python train.py --num_hidden_layers=16 --hidden_act="swiglu" --parallel_block=false --beta2=0.99 --schedule="wsd" --decay_shape="linear"
Each number is 50 + 12 x the weight over its row's rms, rounded and kept within 0 to 99. Layers, rows and columns count from 0. The size before them is the row's rms in percent of the matrix's.

# layer 6 MLP up, 704x256, rms 0.136, rows 382-418, columns 64-127
090:68 46 39 81 42 42 48 50 56 42 67 49 53 46 54 40 38 36 35 76 54 34 29 50 49 52 47 50 53 35 51 39 50 56 44 52 37 48 41 70 38 68 54 40 47 36 58 58 40 66 58 34 62 40 59 36 57 58 69 55 47 38 48 33
096:47 68 62 36 71 46 38 48 47 43 53 64 51 44 37 34 59 30 41 48 63 40 52 44 45 45 34 35 47 02 52 43 32 49 60 53 50 27 62 40 38 63 49 52 51 62 25 51 35 36 46 35 41 54 37 69 55 59 56 33 69 51 41 63
104:43 49 27 38 59 13 59 39 69 46 43 68 73 37 53 51 45 30 24 55 38 46 55 53 61 42 58 50 57 43 38 60 53 49 40 42 61 58 55 67 48 58 52 67 63 36 48 61 48 43 37 47 45 61 50 34 57 46 29 61 58 70 56 42
105:42 75 68 51 53 36 46 48 53 37 59 51 69 50 39 54 61 45 52 69 64 38 43 49 41 44 63 57 49 59 67 54 50 48 34 56 39 56 38 23 41 50 33 23 55 42 47 42 32 53 61 44 38 34 57 63 46 39 69 51 54 28 24 35
093:53 36 67 49 41 43 53 53 48 67 40 70 44 60 26 81 42 51 53 77 53 28 61 54 71 42 51 48 45 51 51 42 40 54 50 50 33 32 38 44 44 49 30 43 40 43 52 27 70 53 47 52 52 42 46 57 39 76 50 54 46 41 50 53
118:55 49 56 49 35 37 59 42 87 60 26 56 50 54 21 66 57 32 41 39 68 53 46 59 40 30 62 61 39 54 49 39 51 59 61 36 54 52 81 58 43 61 49 46 59 42 42 53 34 53 52 68 45 56 46 62 38 43 61 28 13 42 66 55
102:42 66 61 38 48 61 37 35 36 33 46 60 54 48 44 42 52 68 41 49 80 81 43 41 56 50 67 56 61 47 63 42 63 51 45 57 47 59 57 44 43 30 55 46 66 63 44 32 28 31 62 41 56 40 24 48 46 33 46 50 44 60 60 57
095:56 39 56 41 63 46 33 47 53 33 50 36 58 65 73 50 48 35 55 43 50 41 49 52 64 48 57 42 50 65 59 16 41 57 54 64 48 56 54 57 41 54 40 70 36 39 35 50 50 46 41 77 61 46 24 34 48 53 32 42 48 36 56 45
093:55 39 62 43 66 45 58 30 55 36 37 46 75 42 56 61 27 39 49 43 30 69 50 53 37 48 44 20 49 32 58 43 36 39 51 57 44 33 53 49 45 73 58 56 47 68 67 56 55 44 46 38 64 68 58 68 49 40 50 57 69 46 48 71
099:46 35 42 64 63 38 45 43 59 24 45 47 68 60 53 57 28 64 43 51 55 62 51 73 56 39 55 38 58 64 39 34 49 62 52 38 49 44 48 34 71 55 64 35 39 23 22 63 30 56 40 58 46 66 40 55 44 53 56 36 52 61 42 38
093:48 59 30 42 57 45 39 67 54 40 54 73 58 45 60 50 61 37 49 41 68 56 61 58 45 63 46 48 69 62 64 58 45 48 37 20 48 46 41 50 48 60 45 48 57 18 43 58 62 41 45 30 57 50 59 58 46 34 47 67 47 63 67 52
100:69 41 50 47 53 31 60 52 39 56 54 60 47 52 56 52 70 61 65 46 19 60 59 74 42 41 54 62 51 52 44 21 43 52 59 57 58 53 57 49 35 53 69 55 43 72 46 28 51 32 59 38 66 33 44 41 56 38 41 48 50 57 46 33
102:63 59 49 59 38 42 42 47 62 53 63 37 59 25 48 56 52 33 64 52 49 62 68 46 23 54 52 52 37 60 55 51 19 52 38 37 66 62 53 46 61 52 51 31 63 41 39 37 46 29 47 40 70 66 59 50 53 62 49 41 49 47 45 48
090:46 40 63 46 34 68 57 59 43 52 51 28 64 53 36 57 49 52 39 48 50 40 49 56 64 50 38 37 56 43 36 70 34 39 61 48 41 47 56 58 37 72 55 61 14 64 59 53 54 46 48 38 48 63 50 57 38 47 53 48 63 45 44 38
105:33 45 39 52 59 51 26 77 43 54 37 25 55 40 58 31 82 54 50 44 67 59 70 52 39 47 44 70 55 36 61 58 70 30 51 41 59 47 55 36 55 49 50 73 71 51 54 46 50 51 53 40 61 64 49 55 44 65 40 70 54 56 57 82
098:56 77 68 52 61 53 39 40 43 57 35 42 45 58 40 82 40 37 57 66 51 57 63 57 61 31 56 57 55 48 47 51 79 24 51 67 52 43 77 40 50 40 43 27 36 31 54 66 35 58 50 55 33 53 54 54 39 29 41 59 54 31 39 37
094:38 55 65 50 49 64 52 48 81 45 66 36 48 74 59 52 35 57 75 57 50 79 50 43 52 40 30 34 45 62 55 60 57 50 68 55 46 63 44 32 50 36 37 68 51 51 65 60 41 34 67 44 46 37 55 44 55 32 45 77 36 25 46 51
096:72 42 67 61 55 49 48 45 54 52 67 54 55 63 58 51 64 55 76 30 63 45 35 37 43 38 40 50 52 65 38 53 61 29 51 33 65 55 39 49 36 64 72 47 69 66 54 74 57 38 49 24 47 37 41 52 30 64 32 32 51 43 53 55
107:28 32 32 68 41 66 56 54 61 48 54 67 56 52 56 41 43 49 72 51 24 63 49 47 35 60 81 60 45 27 49 56 56 53 62 65 56 72 33 32 68 59 48 48 48 32 46 43 33 68 48 67 44 45 46 65 46 43 50 60 38 39 49 45
103:39 63 31 54 56 59 46 32 60 44 57 47 52 79 38 48 49 46 53 52 17 40 60 27 66 75 42 60 49 55 41 68 30 65 44 48 37 48 54 58 44 51 40 45 61 52 58 55 48 41 59 73 61 69 49 52 47 64 44 38 40 48 51 49
101:35 60 30 63 31 35 56 36 29 54 23 42 58 39 53 38 38 45 55 31 65 53 56 46 58 57 41 53 45 61 46 45 55 76 62 34 59 31 39 46 50 48 42 72 54 55 51 71 63 28 58 38 47 35 67 55 47 34 39 69 38 34 48 43
101:23 55 39 55 63 71 31 50 31 60 38 47 16 60 50 18 35 49 29 57 41 46 37 51 58 65 65 45 58 62 61 68 46 48 36 56 53 70 65 31 49 52 60 69 40 48 48 60 65 83 46 57 51 67 35 61 45 49 49 43 50 51 44 18
104:48 13 73 38 53 72 54 56 43 39 49 29 29 37 56 47 44 36 65 42 60 50 43 40 57 61 44 55 42 65 42 56 68 68 25 66 52 51 55 53 59 46 56 45 41 74 56 45 39 55 61 43 56 52 52 36 47 57 37 52 28 58 43 71
103:56 50 70 33 58 70 57 44 50 62 47 46 63 58 75 56 65 48 26 69 45 41 64 39 48 43 49 85 54 47 61 66 42 51 57 38 32 64 40 45 53 49 72 46 47 51 51 75 65 64 47 53 67 35 52 58 41 60 54 71 61 50 35 57
095:52 77 53 52 60 45 62 48 68 60 33 50 64 61 49 57 48 36 49 44 47 56 45 46 57 53 64 44 56 50 55 38 63 31 68 54 59 31 37 31 22 51 61 60 42 36 48 50 53 42 33 42 56 35 61 45 43 55 36 25 72 46 53 39
112:66 62 39 51 68 53 66 61 51 62 41 49 52 49 59 43 48 60 43 48 59 43 37 34 46 51 57 41 38 43 45 37 69 72 52 40 52 43 39 59 64 56 47 48 39 69 39 59 68 40 52 43 46 64 63 42 51 48 43 51 60 46 52 36
091:43 38 31 34 58 35 67 45 64 55 66 44 57 34 59 69 44 37 54 58 33 33 54 67 42 46 38 35 56 53 51 56 35 66 54 59 58 50 67 63 35 51 30 43 50 66 63 61 66 55 37 77 59 67 47 68 39 32 59 55 71 54 62 58
104:40 55 33 49 50 62 25 70 48 70 62 56 51 49 78 49 74 41 50 60 54 42 34 41 55 52 70 70 67 33 50 48 62 44 69 50 45 27 47 46 53 40 57 45 46 49 48 49 75 43 58 34 50 47 53 48 60 60 46 60 22 71 58 54
097:62 52 33 49 41 56 39 60 36 35 36 58 67 50 56 56 61 56 55 45 32 60 32 26 59 62 55 50 54 39 46 39 50 58 26 43 45 49 54 52 47 48 55 52 51 53 49 54 61 42 60 33 54 70 50 61 39 48 43 46 59 60 50 44
096:53 68 55 40 76 38 50 63 41 37 27 52 44 38 32 50 53 41 57 39 46 37 61 49 47 51 60 50 30 74 26 61 64 54 43 62 73 44 57 80 42 65 39 48 56 52 73 46 43 52 48 63 32 55 49 43 54 65 56 62 51 34 46 35
099:57 49 44 47 43 53 42 58 33 65 57 59 63 51 47 48 27 35 43 32 43 43 51 47 67 34 73 63 50 61 56 50 43 50 60 68 50 75 40 59 69 43 58 40 57 46 49 35 51 69 38 45 54 60 77 49 62 50 52 32 51 57 42 22
109:51 51 51 55 51 48 32 69 41 41 66 37 50 66 54 85 63 51 40 42 56 45 59 27 28 47 51 58 35 29 25 44 32 69 65 46 50 65 70 62 40 51 59 34 44 52 31 46 36 55 70 29 57 56 55 45 43 42 44 45 45 44 53 52
096:48 77 57 40 61 47 38 88 40 38 56 38 46 60 52 44 35 58 49 79 59 43 64 56 49 28 54 56 35 08 38 67 70 56 73 60 57 36 45 42 51 41 34 43 36 62 31 49 40 51 48 55 47 45 54 56 57 64 40 53 39 64 37 49
092:34 51 56 50 49 61 55 44 43 64 49 46 29 53 58 44 64 42 57 43 66 26 58 65 46 72 20 65 39 54 48 57 61 39 50 74 51 77 64 51 40 44 63 62 58 43 29 75 57 44 47 69 47 45 53 69 58 53 33 47 32 44 36 49
088:44 42 45 67 55 47 55 54 38 85 34 41 65 82 62 36 54 53 52 53 60 76 44 50 61 56 40 56 59 63 44 58 50 42 67 30 56 36 37 63 59 53 66 37 31 44 66 69 41 66 56 46 61 60 55 57 45 28 57 54 51 38 23 40
104:47 55 57 53 42 61 34 53 46 36 63 25 63 54 53 38 45 46 51 59 38 73 42 50 45 42 49 59 60 37 52 44 45 44 50 60 53 29 45 55 54 47 39 60 39 52 59 58 67 44 53 53 73 56 60 47 62 48 41 36 44 68 42 62
096:53 57 51 72 32 43 44 45 46 37 47 54 36 45 55 49 38 67 46 63 50 52 29 61 23 47 75 34 55 52 45 62 57 56 47 37 52 34 40 49 44 43 54 37 45 54 57 35 65 48 32 47 45 44 39 37 56 62 70 27 51 53 53 51
# layer 6 MLP down (transposed), 704x256, rms 0.122, rows 382-417, columns 64-127
100:53 30 56 55 53 57 50 48 66 40 46 32 51 63 47 54 39 45 64 67 52 35 38 72 41 57 63 59 56 44 48 52 59 53 64 49 60 40 28 60 70 54 46 44 51 51 56 44 37 38 27 52 39 38 46 66 61 65 39 50 64 52 68 51
097:61 68 87 56 58 75 48 52 46 31 47 65 51 37 60 61 38 47 59 64 51 49 73 59 53 55 64 51 63 52 64 45 43 43 44 44 50 46 44 47 38 45 41 39 43 40 55 61 42 54 46 63 49 61 57 45 45 54 54 57 76 63 55 54
104:42 51 61 44 55 67 60 49 47 38 48 50 52 64 55 63 56 50 50 50 56 43 50 52 43 30 54 43 69 43 65 77 58 61 55 77 54 46 20 40 53 43 54 41 56 38 57 58 47 65 43 72 42 43 33 52 46 60 75 54 50 26 45 58
108:56 68 27 40 43 67 46 66 38 69 28 42 32 49 30 42 40 48 54 37 45 58 25 25 56 37 44 67 36 35 35 25 50 49 39 32 67 65 56 59 55 33 84 33 56 38 51 37 35 70 43 46 70 60 66 43 55 56 42 50 45 57 53 47
095:23 52 52 34 49 43 27 49 64 32 45 41 51 36 53 48 61 69 56 34 57 33 54 72 51 48 48 58 50 61 29 38 75 64 22 66 48 64 43 41 53 64 44 62 26 55 59 37 47 62 61 52 47 41 58 54 44 39 49 09 72 49 46 50
100:62 45 65 59 43 43 56 50 50 64 25 50 35 51 31 61 46 60 35 38 46 41 75 62 41 48 52 40 64 42 40 50 48 49 49 37 49 61 63 74 36 93 40 66 51 57 55 40 50 39 47 51 79 44 52 60 60 66 56 41 60 67 37 45
101:35 60 48 48 55 54 75 65 43 22 69 27 57 26 55 47 65 42 82 38 39 63 46 43 79 49 62 41 45 67 33 45 46 58 51 51 59 42 53 49 62 34 48 46 53 41 44 63 52 48 64 31 45 69 61 51 58 64 56 58 51 47 56 58
102:38 56 55 50 72 51 35 58 35 39 68 61 50 42 39 57 40 62 45 60 36 56 50 40 53 55 37 55 47 40 56 60 53 46 66 34 46 55 39 43 38 40 48 25 55 46 66 45 60 56 43 55 33 39 56 79 42 53 35 48 29 41 40 52
099:52 49 67 18 55 44 62 42 45 49 50 55 43 36 47 37 41 42 54 38 31 45 60 67 42 57 49 49 58 56 08 42 36 54 42 50 23 28 62 50 42 45 49 64 39 50 62 60 54 38 62 67 51 31 57 61 63 35 21 74 48 44 51 46
102:46 46 58 29 71 68 51 55 81 37 44 48 41 29 46 50 42 46 38 45 43 60 43 54 57 41 50 62 43 62 49 56 53 44 69 61 54 50 51 61 62 65 47 58 52 54 51 36 26 27 64 46 50 65 58 57 43 45 33 51 68 55 63 46
100:74 56 25 29 57 44 46 59 64 70 50 34 62 60 50 57 34 41 49 64 52 49 69 37 54 65 40 42 49 54 37 37 61 74 70 44 61 46 69 57 33 44 66 52 58 63 65 39 56 50 55 58 52 26 72 82 47 59 29 58 37 33 46 21
099:52 57 63 44 50 62 59 30 55 51 40 67 50 43 71 30 59 40 52 52 79 52 63 55 59 61 48 43 52 63 41 51 52 62 39 45 51 68 43 44 49 47 54 56 62 43 29 62 63 54 67 66 49 74 66 49 59 64 45 59 63 53 55 45
102:46 53 57 46 53 55 38 55 69 50 43 36 45 64 43 65 56 84 56 63 50 53 14 37 48 44 46 35 62 50 45 31 38 44 40 65 66 37 43 74 47 53 62 68 49 60 61 40 57 52 33 41 57 57 47 45 61 53 61 57 35 62 40 54
098:60 34 44 31 51 34 43 92 34 55 54 56 25 68 32 67 37 65 38 54 43 52 33 39 54 39 65 58 25 38 25 62 34 44 50 51 26 36 46 53 48 46 37 54 48 37 58 70 37 37 58 64 49 78 45 72 40 30 46 70 47 73 60 45
102:37 65 46 59 49 71 54 38 59 51 36 39 43 43 36 58 55 63 63 45 56 62 66 61 55 54 34 49 44 54 40 49 48 61 50 66 45 79 35 51 57 43 50 53 70 52 45 52 32 71 46 51 39 51 52 48 68 65 49 49 48 47 44 47
100:49 72 55 58 60 72 61 59 60 48 59 52 36 52 55 50 47 42 53 44 52 66 62 54 33 51 42 48 49 72 34 65 37 50 56 53 59 18 51 53 57 41 65 59 44 35 63 46 41 51 54 44 59 52 59 59 54 57 53 65 37 46 20 67
101:66 61 42 30 46 48 55 57 44 50 36 48 59 37 52 28 44 47 64 61 43 62 42 50 48 51 48 56 24 42 30 45 55 54 56 47 43 50 43 63 58 38 61 50 62 67 68 29 53 37 43 34 47 56 35 42 34 51 51 55 49 41 58 64
100:58 41 50 51 40 54 43 58 58 61 61 38 56 68 54 70 41 55 43 66 56 45 54 56 29 49 44 29 63 65 46 63 47 33 33 47 62 49 46 37 50 50 59 39 35 66 49 57 59 64 39 52 58 40 54 43 37 37 36 55 52 49 50 45
092:53 35 59 41 53 50 44 62 56 86 56 75 60 56 56 59 58 56 61 51 59 53 48 39 50 34 48 75 52 56 39 51 52 45 67 38 65 38 60 51 38 48 59 53 58 53 71 62 66 37 31 71 65 44 42 56 29 40 50 50 11 52 45 56
105:61 45 57 54 58 53 80 60 53 51 41 58 27 52 40 48 32 39 43 58 52 47 35 52 55 45 65 59 54 53 46 27 43 62 77 43 40 37 38 46 58 51 32 63 69 39 50 35 44 30 56 47 56 58 57 60 49 64 38 49 41 60 50 62
100:46 25 65 49 59 46 59 37 51 36 40 36 51 51 47 48 57 52 53 61 61 52 74 50 53 46 31 45 48 55 48 41 63 53 53 45 57 46 56 44 52 51 41 51 64 40 49 58 51 31 55 49 38 58 54 35 62 36 37 54 61 33 63 62
101:41 55 42 48 46 65 31 57 75 58 35 53 68 56 53 50 49 57 43 49 58 41 29 46 58 39 39 32 65 77 52 53 39 47 58 50 41 63 83 34 40 48 41 62 38 49 54 57 66 78 51 52 61 61 36 53 29 47 11 65 53 42 64 48
104:57 34 56 53 51 33 37 48 62 51 41 49 56 51 57 54 58 57 53 42 49 65 46 50 66 47 58 47 44 63 47 50 48 65 51 55 47 55 65 57 55 57 47 45 55 64 53 45 35 35 58 23 50 36 55 33 45 41 50 55 40 47 69 48
100:60 44 58 62 41 44 50 69 54 39 82 59 45 39 59 49 46 47 52 65 61 43 33 34 59 56 49 37 53 45 48 55 43 59 60 49 49 47 60 47 60 67 54 41 59 62 64 46 73 59 41 55 35 57 54 61 40 71 47 64 57 39 67 56
097:60 57 34 48 34 47 50 45 41 55 37 43 33 60 61 54 41 57 63 34 34 46 49 57 52 41 50 71 58 53 39 44 52 59 36 36 35 60 76 43 58 46 62 56 26 45 34 63 46 43 22 46 33 54 34 42 72 69 47 46 57 40 59 36
098:47 61 84 32 49 41 49 54 42 42 36 61 45 38 53 47 69 53 50 43 51 58 60 48 52 73 45 53 67 44 54 73 57 74 51 70 64 37 55 52 38 56 58 55 58 54 63 22 37 35 54 45 34 61 38 71 49 57 31 44 45 17 41 75
098:26 34 53 42 55 49 24 63 85 45 73 67 43 61 52 44 43 53 45 49 64 66 35 52 64 40 53 55 62 46 50 53 44 37 51 45 25 60 72 52 44 67 37 53 43 60 47 33 53 56 53 49 32 49 46 43 56 23 45 35 44 48 33 40
106:48 34 60 56 50 46 42 65 27 49 77 53 60 66 65 45 51 58 78 50 51 49 40 52 49 56 63 50 36 48 49 45 44 56 65 57 69 56 20 38 65 47 54 53 44 43 27 52 45 54 65 52 68 63 57 40 57 45 54 65 52 71 57 79
101:55 30 49 54 52 50 50 46 49 54 59 32 52 34 51 46 44 59 58 46 47 57 32 58 49 66 29 42 47 41 36 60 65 44 66 41 49 64 52 56 46 48 55 37 56 70 37 49 73 61 49 49 53 74 63 49 42 62 52 37 48 67 51 77
104:62 49 21 43 58 37 58 58 64 64 52 42 66 65 41 57 57 27 54 60 61 46 49 50 37 44 37 54 42 51 36 32 58 42 49 28 45 69 53 62 44 53 34 22 53 50 64 53 76 44 51 44 12 52 63 31 71 46 45 45 67 55 64 44
100:42 57 69 35 68 42 48 42 52 77 49 40 53 56 46 16 59 65 44 62 40 51 39 56 43 52 56 47 51 52 38 39 48 73 30 33 38 54 45 53 55 74 58 39 60 55 41 51 58 38 52 49 59 23 48 66 68 49 59 71 22 53 41 35
088:35 56 29 55 41 47 60 50 37 57 65 59 38 47 41 64 46 67 52 49 48 45 27 56 73 44 27 55 60 44 65 36 47 39 33 32 32 50 50 56 46 61 51 59 36 34 32 65 63 64 30 58 44 52 52 54 56 55 65 44 23 36 54 55
102:59 35 47 45 54 59 50 42 28 50 59 55 51 65 52 58 38 44 81 69 62 66 31 73 42 52 49 57 49 51 39 60 56 49 49 60 57 48 45 39 38 42 42 48 45 67 54 45 73 43 34 56 43 63 37 29 54 45 68 39 38 50 54 39
103:56 52 54 49 34 52 54 69 54 82 39 40 50 49 45 39 51 33 61 60 59 58 44 38 56 37 47 42 25 61 38 61 55 19 57 47 69 61 46 54 66 63 59 74 35 55 70 64 34 46 52 60 48 51 45 46 59 53 37 38 50 44 57 37
100:47 27 45 48 47 47 60 31 63 57 63 44 52 60 41 49 29 52 57 14 69 59 60 30 53 57 69 33 56 63 58 50 36 38 52 64 52 59 67 50 55 42 28 54 46 49 63 50 51 63 65 58 60 64 51 45 64 51 42 54 41 51 38 52
101:25 63 69 35 83 48 59 52 76 26 40 47 58 47 58 55 30 66 61 50 39 49 39 45 56 61 48 75 68 68 51 49 20 43 70 47 38 50 47 37 52 39 70 59 48 33 49 52 51 41 55 62 37 60 47 47 38 81 68 51 55 46 35 47
# layer 6 MLP gate, 704x256, rms 0.139, rows 383-418, columns 64-127
104:72 47 59 64 70 35 35 32 66 54 42 52 60 36 56 65 44 47 52 63 48 52 53 46 64 51 51 58 56 51 50 67 49 44 67 31 50 02 66 54 41 36 76 50 58 50 26 58 46 45 57 38 41 42 50 37 47 39 58 40 53 62 72 58
099:57 59 52 59 47 48 39 25 53 60 51 71 58 60 55 24 42 49 77 38 60 56 36 52 63 34 57 28 49 52 40 40 40 65 48 45 38 35 46 58 43 24 25 39 38 54 41 51 62 33 47 34 67 46 27 48 34 40 38 48 35 62 65 45
100:38 28 30 45 54 57 48 45 53 77 59 67 58 51 57 37 19 53 47 40 53 43 75 31 46 43 49 56 45 45 38 37 28 70 43 30 50 50 56 63 44 38 62 57 31 55 24 39 57 61 44 47 52 48 43 50 36 57 17 59 53 78 67 40
093:61 46 70 52 64 53 55 71 45 31 30 42 45 56 36 53 40 58 59 37 49 58 47 50 48 45 65 38 61 47 42 49 49 39 54 40 23 35 51 52 61 42 32 44 75 47 51 39 74 58 61 47 51 30 51 66 25 57 45 60 47 51 69 62
120:53 41 60 37 40 57 48 52 31 57 48 58 65 56 62 65 63 49 71 48 60 63 38 79 54 36 69 57 56 32 39 64 62 29 41 57 38 36 45 46 50 39 54 47 60 25 35 68 54 54 51 56 59 61 54 40 48 46 51 64 74 47 44 58
104:53 42 60 53 53 32 59 25 28 46 50 44 45 61 33 47 46 50 90 67 50 78 45 39 37 68 61 42 65 72 69 59 62 50 45 44 36 46 43 53 62 55 55 64 59 46 28 42 31 40 42 46 43 52 63 63 35 19 22 57 70 37 43 54
091:54 44 69 50 44 50 61 53 58 31 60 26 63 53 61 58 64 54 48 52 17 51 56 47 41 49 25 68 48 35 48 46 57 52 19 39 49 54 50 55 58 80 39 38 64 33 48 43 51 67 64 64 45 65 30 64 57 56 68 52 68 38 61 49
097:46 40 41 58 39 55 36 51 68 43 58 38 57 67 61 52 69 40 48 53 63 38 50 29 50 46 55 65 77 62 58 58 44 53 60 47 60 68 53 58 48 38 49 52 51 30 41 54 43 65 46 51 41 59 53 46 50 77 68 30 60 55 62 42
109:45 58 64 42 57 72 45 66 51 41 67 40 40 57 36 59 71 44 48 49 63 61 45 41 71 46 57 61 53 58 42 25 44 44 44 32 42 52 59 45 65 60 55 49 52 69 52 61 58 45 44 51 45 56 45 48 48 64 55 61 52 37 67 55
094:25 53 41 36 43 48 31 51 38 48 43 54 76 35 38 31 51 38 45 44 44 51 46 50 37 31 74 69 36 55 16 72 35 61 65 34 38 36 47 52 54 47 52 76 64 26 56 44 52 40 42 65 54 52 58 43 67 63 67 47 59 70 62 65
106:57 49 49 54 50 22 64 60 52 51 71 26 66 50 51 41 37 34 46 74 44 70 38 61 47 48 54 49 59 42 50 67 73 51 51 55 58 50 53 53 47 64 31 26 53 69 58 50 54 68 50 52 52 55 57 54 37 52 60 57 31 45 39 53
104:64 60 53 44 69 48 36 65 52 33 25 37 59 34 36 37 34 46 45 37 43 52 71 56 31 47 58 51 56 62 66 68 55 35 43 26 41 56 42 26 81 56 44 54 74 40 60 54 38 58 51 57 35 61 54 66 52 56 58 49 41 57 44 36
094:54 49 48 49 51 34 44 53 45 51 58 45 58 64 46 53 47 48 45 63 40 56 46 70 53 48 51 54 45 61 42 56 52 30 51 28 44 57 58 42 22 70 35 39 48 42 61 62 34 74 37 40 29 39 42 46 38 61 56 85 57 35 52 63
105:29 54 44 53 51 57 58 57 36 68 47 56 57 53 45 63 59 43 52 41 51 49 52 50 53 58 52 40 63 25 42 53 58 49 44 70 52 33 51 61 60 46 35 66 53 37 46 54 48 38 35 55 45 38 40 42 40 61 33 43 67 56 61 46
098:39 50 25 29 53 43 71 45 46 60 45 44 38 70 69 28 45 53 57 55 45 43 37 36 21 62 51 53 49 55 49 48 29 58 52 62 52 42 61 38 45 47 52 43 50 49 54 56 55 61 43 23 64 52 29 49 51 49 31 66 40 38 57 49
097:48 41 31 46 52 59 26 70 58 46 54 43 61 50 36 25 32 46 49 60 49 78 55 51 38 53 57 52 62 49 51 33 41 53 44 43 42 38 60 67 48 25 38 52 54 50 70 59 32 52 65 25 65 83 39 37 44 46 33 59 60 37 63 81
096:53 60 56 32 70 45 63 26 30 55 29 67 59 48 59 54 58 44 32 53 48 56 47 55 40 55 47 46 30 47 59 44 43 42 54 41 51 59 59 51 49 65 51 49 29 59 55 74 46 32 69 50 50 39 30 42 40 48 29 34 41 52 68 49
109:77 63 46 42 54 42 53 78 41 48 56 37 37 46 41 60 62 51 52 51 49 31 42 41 83 36 37 53 51 53 50 40 51 50 52 40 36 37 46 40 39 39 39 64 49 83 56 63 34 38 48 48 31 62 40 68 33 80 47 54 71 66 47 39
097:56 46 50 30 48 50 56 61 45 50 49 34 57 52 65 31 41 48 17 60 47 31 63 53 35 47 54 46 41 43 43 30 69 22 48 36 40 53 49 51 34 52 61 34 64 50 61 47 51 68 60 56 42 45 62 54 57 10 45 54 59 85 35 59
109:51 53 46 52 64 85 53 60 46 34 57 49 70 77 55 74 61 38 60 59 47 47 41 52 33 48 53 68 41 41 52 46 56 34 36 66 59 46 60 63 56 44 22 41 56 57 54 37 58 44 61 43 41 70 47 37 44 53 87 36 68 54 56 62
097:54 52 27 54 52 36 35 55 59 61 42 43 60 69 29 31 46 68 53 39 52 59 65 47 26 51 46 24 62 74 23 46 52 48 59 60 64 47 56 50 45 55 43 69 53 42 42 46 39 46 49 58 59 33 51 74 39 43 29 55 55 33 46 39
099:52 51 43 48 58 58 17 37 49 81 50 51 68 58 42 43 25 43 46 63 34 54 49 60 67 67 70 53 38 36 48 75 37 38 61 24 49 41 38 79 66 48 28 37 57 55 41 45 31 48 58 43 41 49 51 45 37 41 50 54 71 50 52 46
099:55 56 52 39 45 53 54 37 36 47 59 56 57 53 50 36 35 54 19 70 39 68 51 47 53 48 36 57 59 49 47 72 42 47 27 46 81 44 61 44 49 56 28 65 56 53 62 52 53 52 63 54 50 30 36 40 48 62 52 51 41 41 54 47
089:44 56 58 42 46 53 58 56 43 37 52 49 44 34 57 55 38 65 65 53 54 52 44 68 55 63 54 68 49 37 58 48 60 56 24 40 62 37 28 63 77 64 21 25 70 35 57 47 50 67 33 56 47 56 55 43 45 38 41 50 49 59 69 46
114:47 43 51 38 39 56 31 44 57 29 43 57 32 65 39 51 46 44 49 06 49 50 47 53 49 18 52 48 54 50 55 50 49 50 53 31 52 70 37 48 55 40 53 70 18 67 53 37 72 37 56 45 60 32 57 61 36 57 31 57 52 72 71 31
091:44 58 63 48 31 53 54 52 44 64 55 62 56 49 39 41 56 54 41 54 36 56 60 45 45 40 41 48 43 57 57 59 52 50 44 54 36 64 69 36 75 53 63 80 46 57 32 40 43 64 68 54 30 40 48 33 44 59 53 32 52 59 39 50
103:53 47 35 53 61 52 40 68 48 45 43 60 53 46 51 44 53 65 59 61 40 65 50 30 63 63 45 40 60 50 62 64 24 49 48 25 44 63 56 40 44 74 51 43 40 67 60 57 51 64 42 64 62 37 47 39 54 65 68 52 59 50 54 49
102:39 46 65 52 52 59 50 75 30 54 50 53 72 66 35 33 42 53 31 43 49 37 58 36 59 47 36 61 58 39 44 71 64 63 61 61 44 40 53 38 60 73 49 74 52 49 59 76 64 44 58 56 59 53 37 30 28 31 47 49 30 39 51 58
100:62 50 53 54 69 47 55 58 47 46 32 53 36 51 47 52 53 56 57 38 39 42 43 44 40 26 50 44 24 51 42 41 62 55 33 79 17 60 43 67 40 57 60 54 56 42 78 43 54 51 70 54 35 56 50 32 39 64 49 44 56 46 45 48
100:70 73 57 57 45 27 57 48 42 36 35 53 61 44 41 48 58 34 66 56 42 62 51 53 31 55 52 75 58 43 39 54 54 35 38 55 50 59 50 67 83 18 52 59 64 44 44 29 48 48 45 26 49 61 51 48 43 50 72 66 42 52 51 40
109:67 49 41 68 68 53 43 74 40 66 63 33 61 49 50 64 42 48 47 43 39 50 41 46 35 55 56 25 61 46 53 62 41 63 49 61 49 56 58 55 47 50 68 48 37 40 38 46 50 40 76 29 66 60 48 61 32 49 78 53 42 29 52 36
099:59 15 54 58 46 44 52 16 56 51 59 58 75 59 59 57 55 51 28 42 26 55 63 42 65 48 37 45 49 54 63 56 59 33 49 32 75 49 56 58 50 64 65 36 65 42 37 46 50 45 31 42 61 32 40 63 59 51 59 57 51 61 53 66
095:52 59 38 56 44 41 39 47 41 60 43 51 48 75 37 74 37 74 28 55 44 60 58 50 59 34 58 29 50 59 60 51 56 54 51 37 32 41 43 48 24 40 46 53 60 49 55 42 60 42 63 48 39 63 39 29 60 63 36 56 64 57 59 58
092:49 64 52 44 42 45 23 65 47 55 46 70 60 25 57 68 33 33 29 60 39 40 42 54 49 53 53 48 36 52 52 37 48 69 52 57 41 57 44 48 37 48 53 64 63 50 54 51 73 19 26 49 38 68 56 66 61 55 39 58 37 47 54 31
105:35 86 57 47 54 54 51 39 44 47 72 47 45 68 62 54 61 56 47 85 68 43 55 53 43 52 60 42 44 54 18 52 69 41 50 56 62 51 61 44 41 42 52 69 51 87 50 50 46 53 23 47 52 38 25 58 46 39 50 53 49 83 44 58
099:58 41 58 48 44 47 81 61 44 38 29 48 58 30 41 63 39 58 49 62 70 21 54 50 54 43 56 33 58 47 50 56 43 57 27 51 62 31 35 39 41 62 54 46 48 72 52 42 66 46 52 62 50 29 35 47 50 56 68 21 66 58 53 37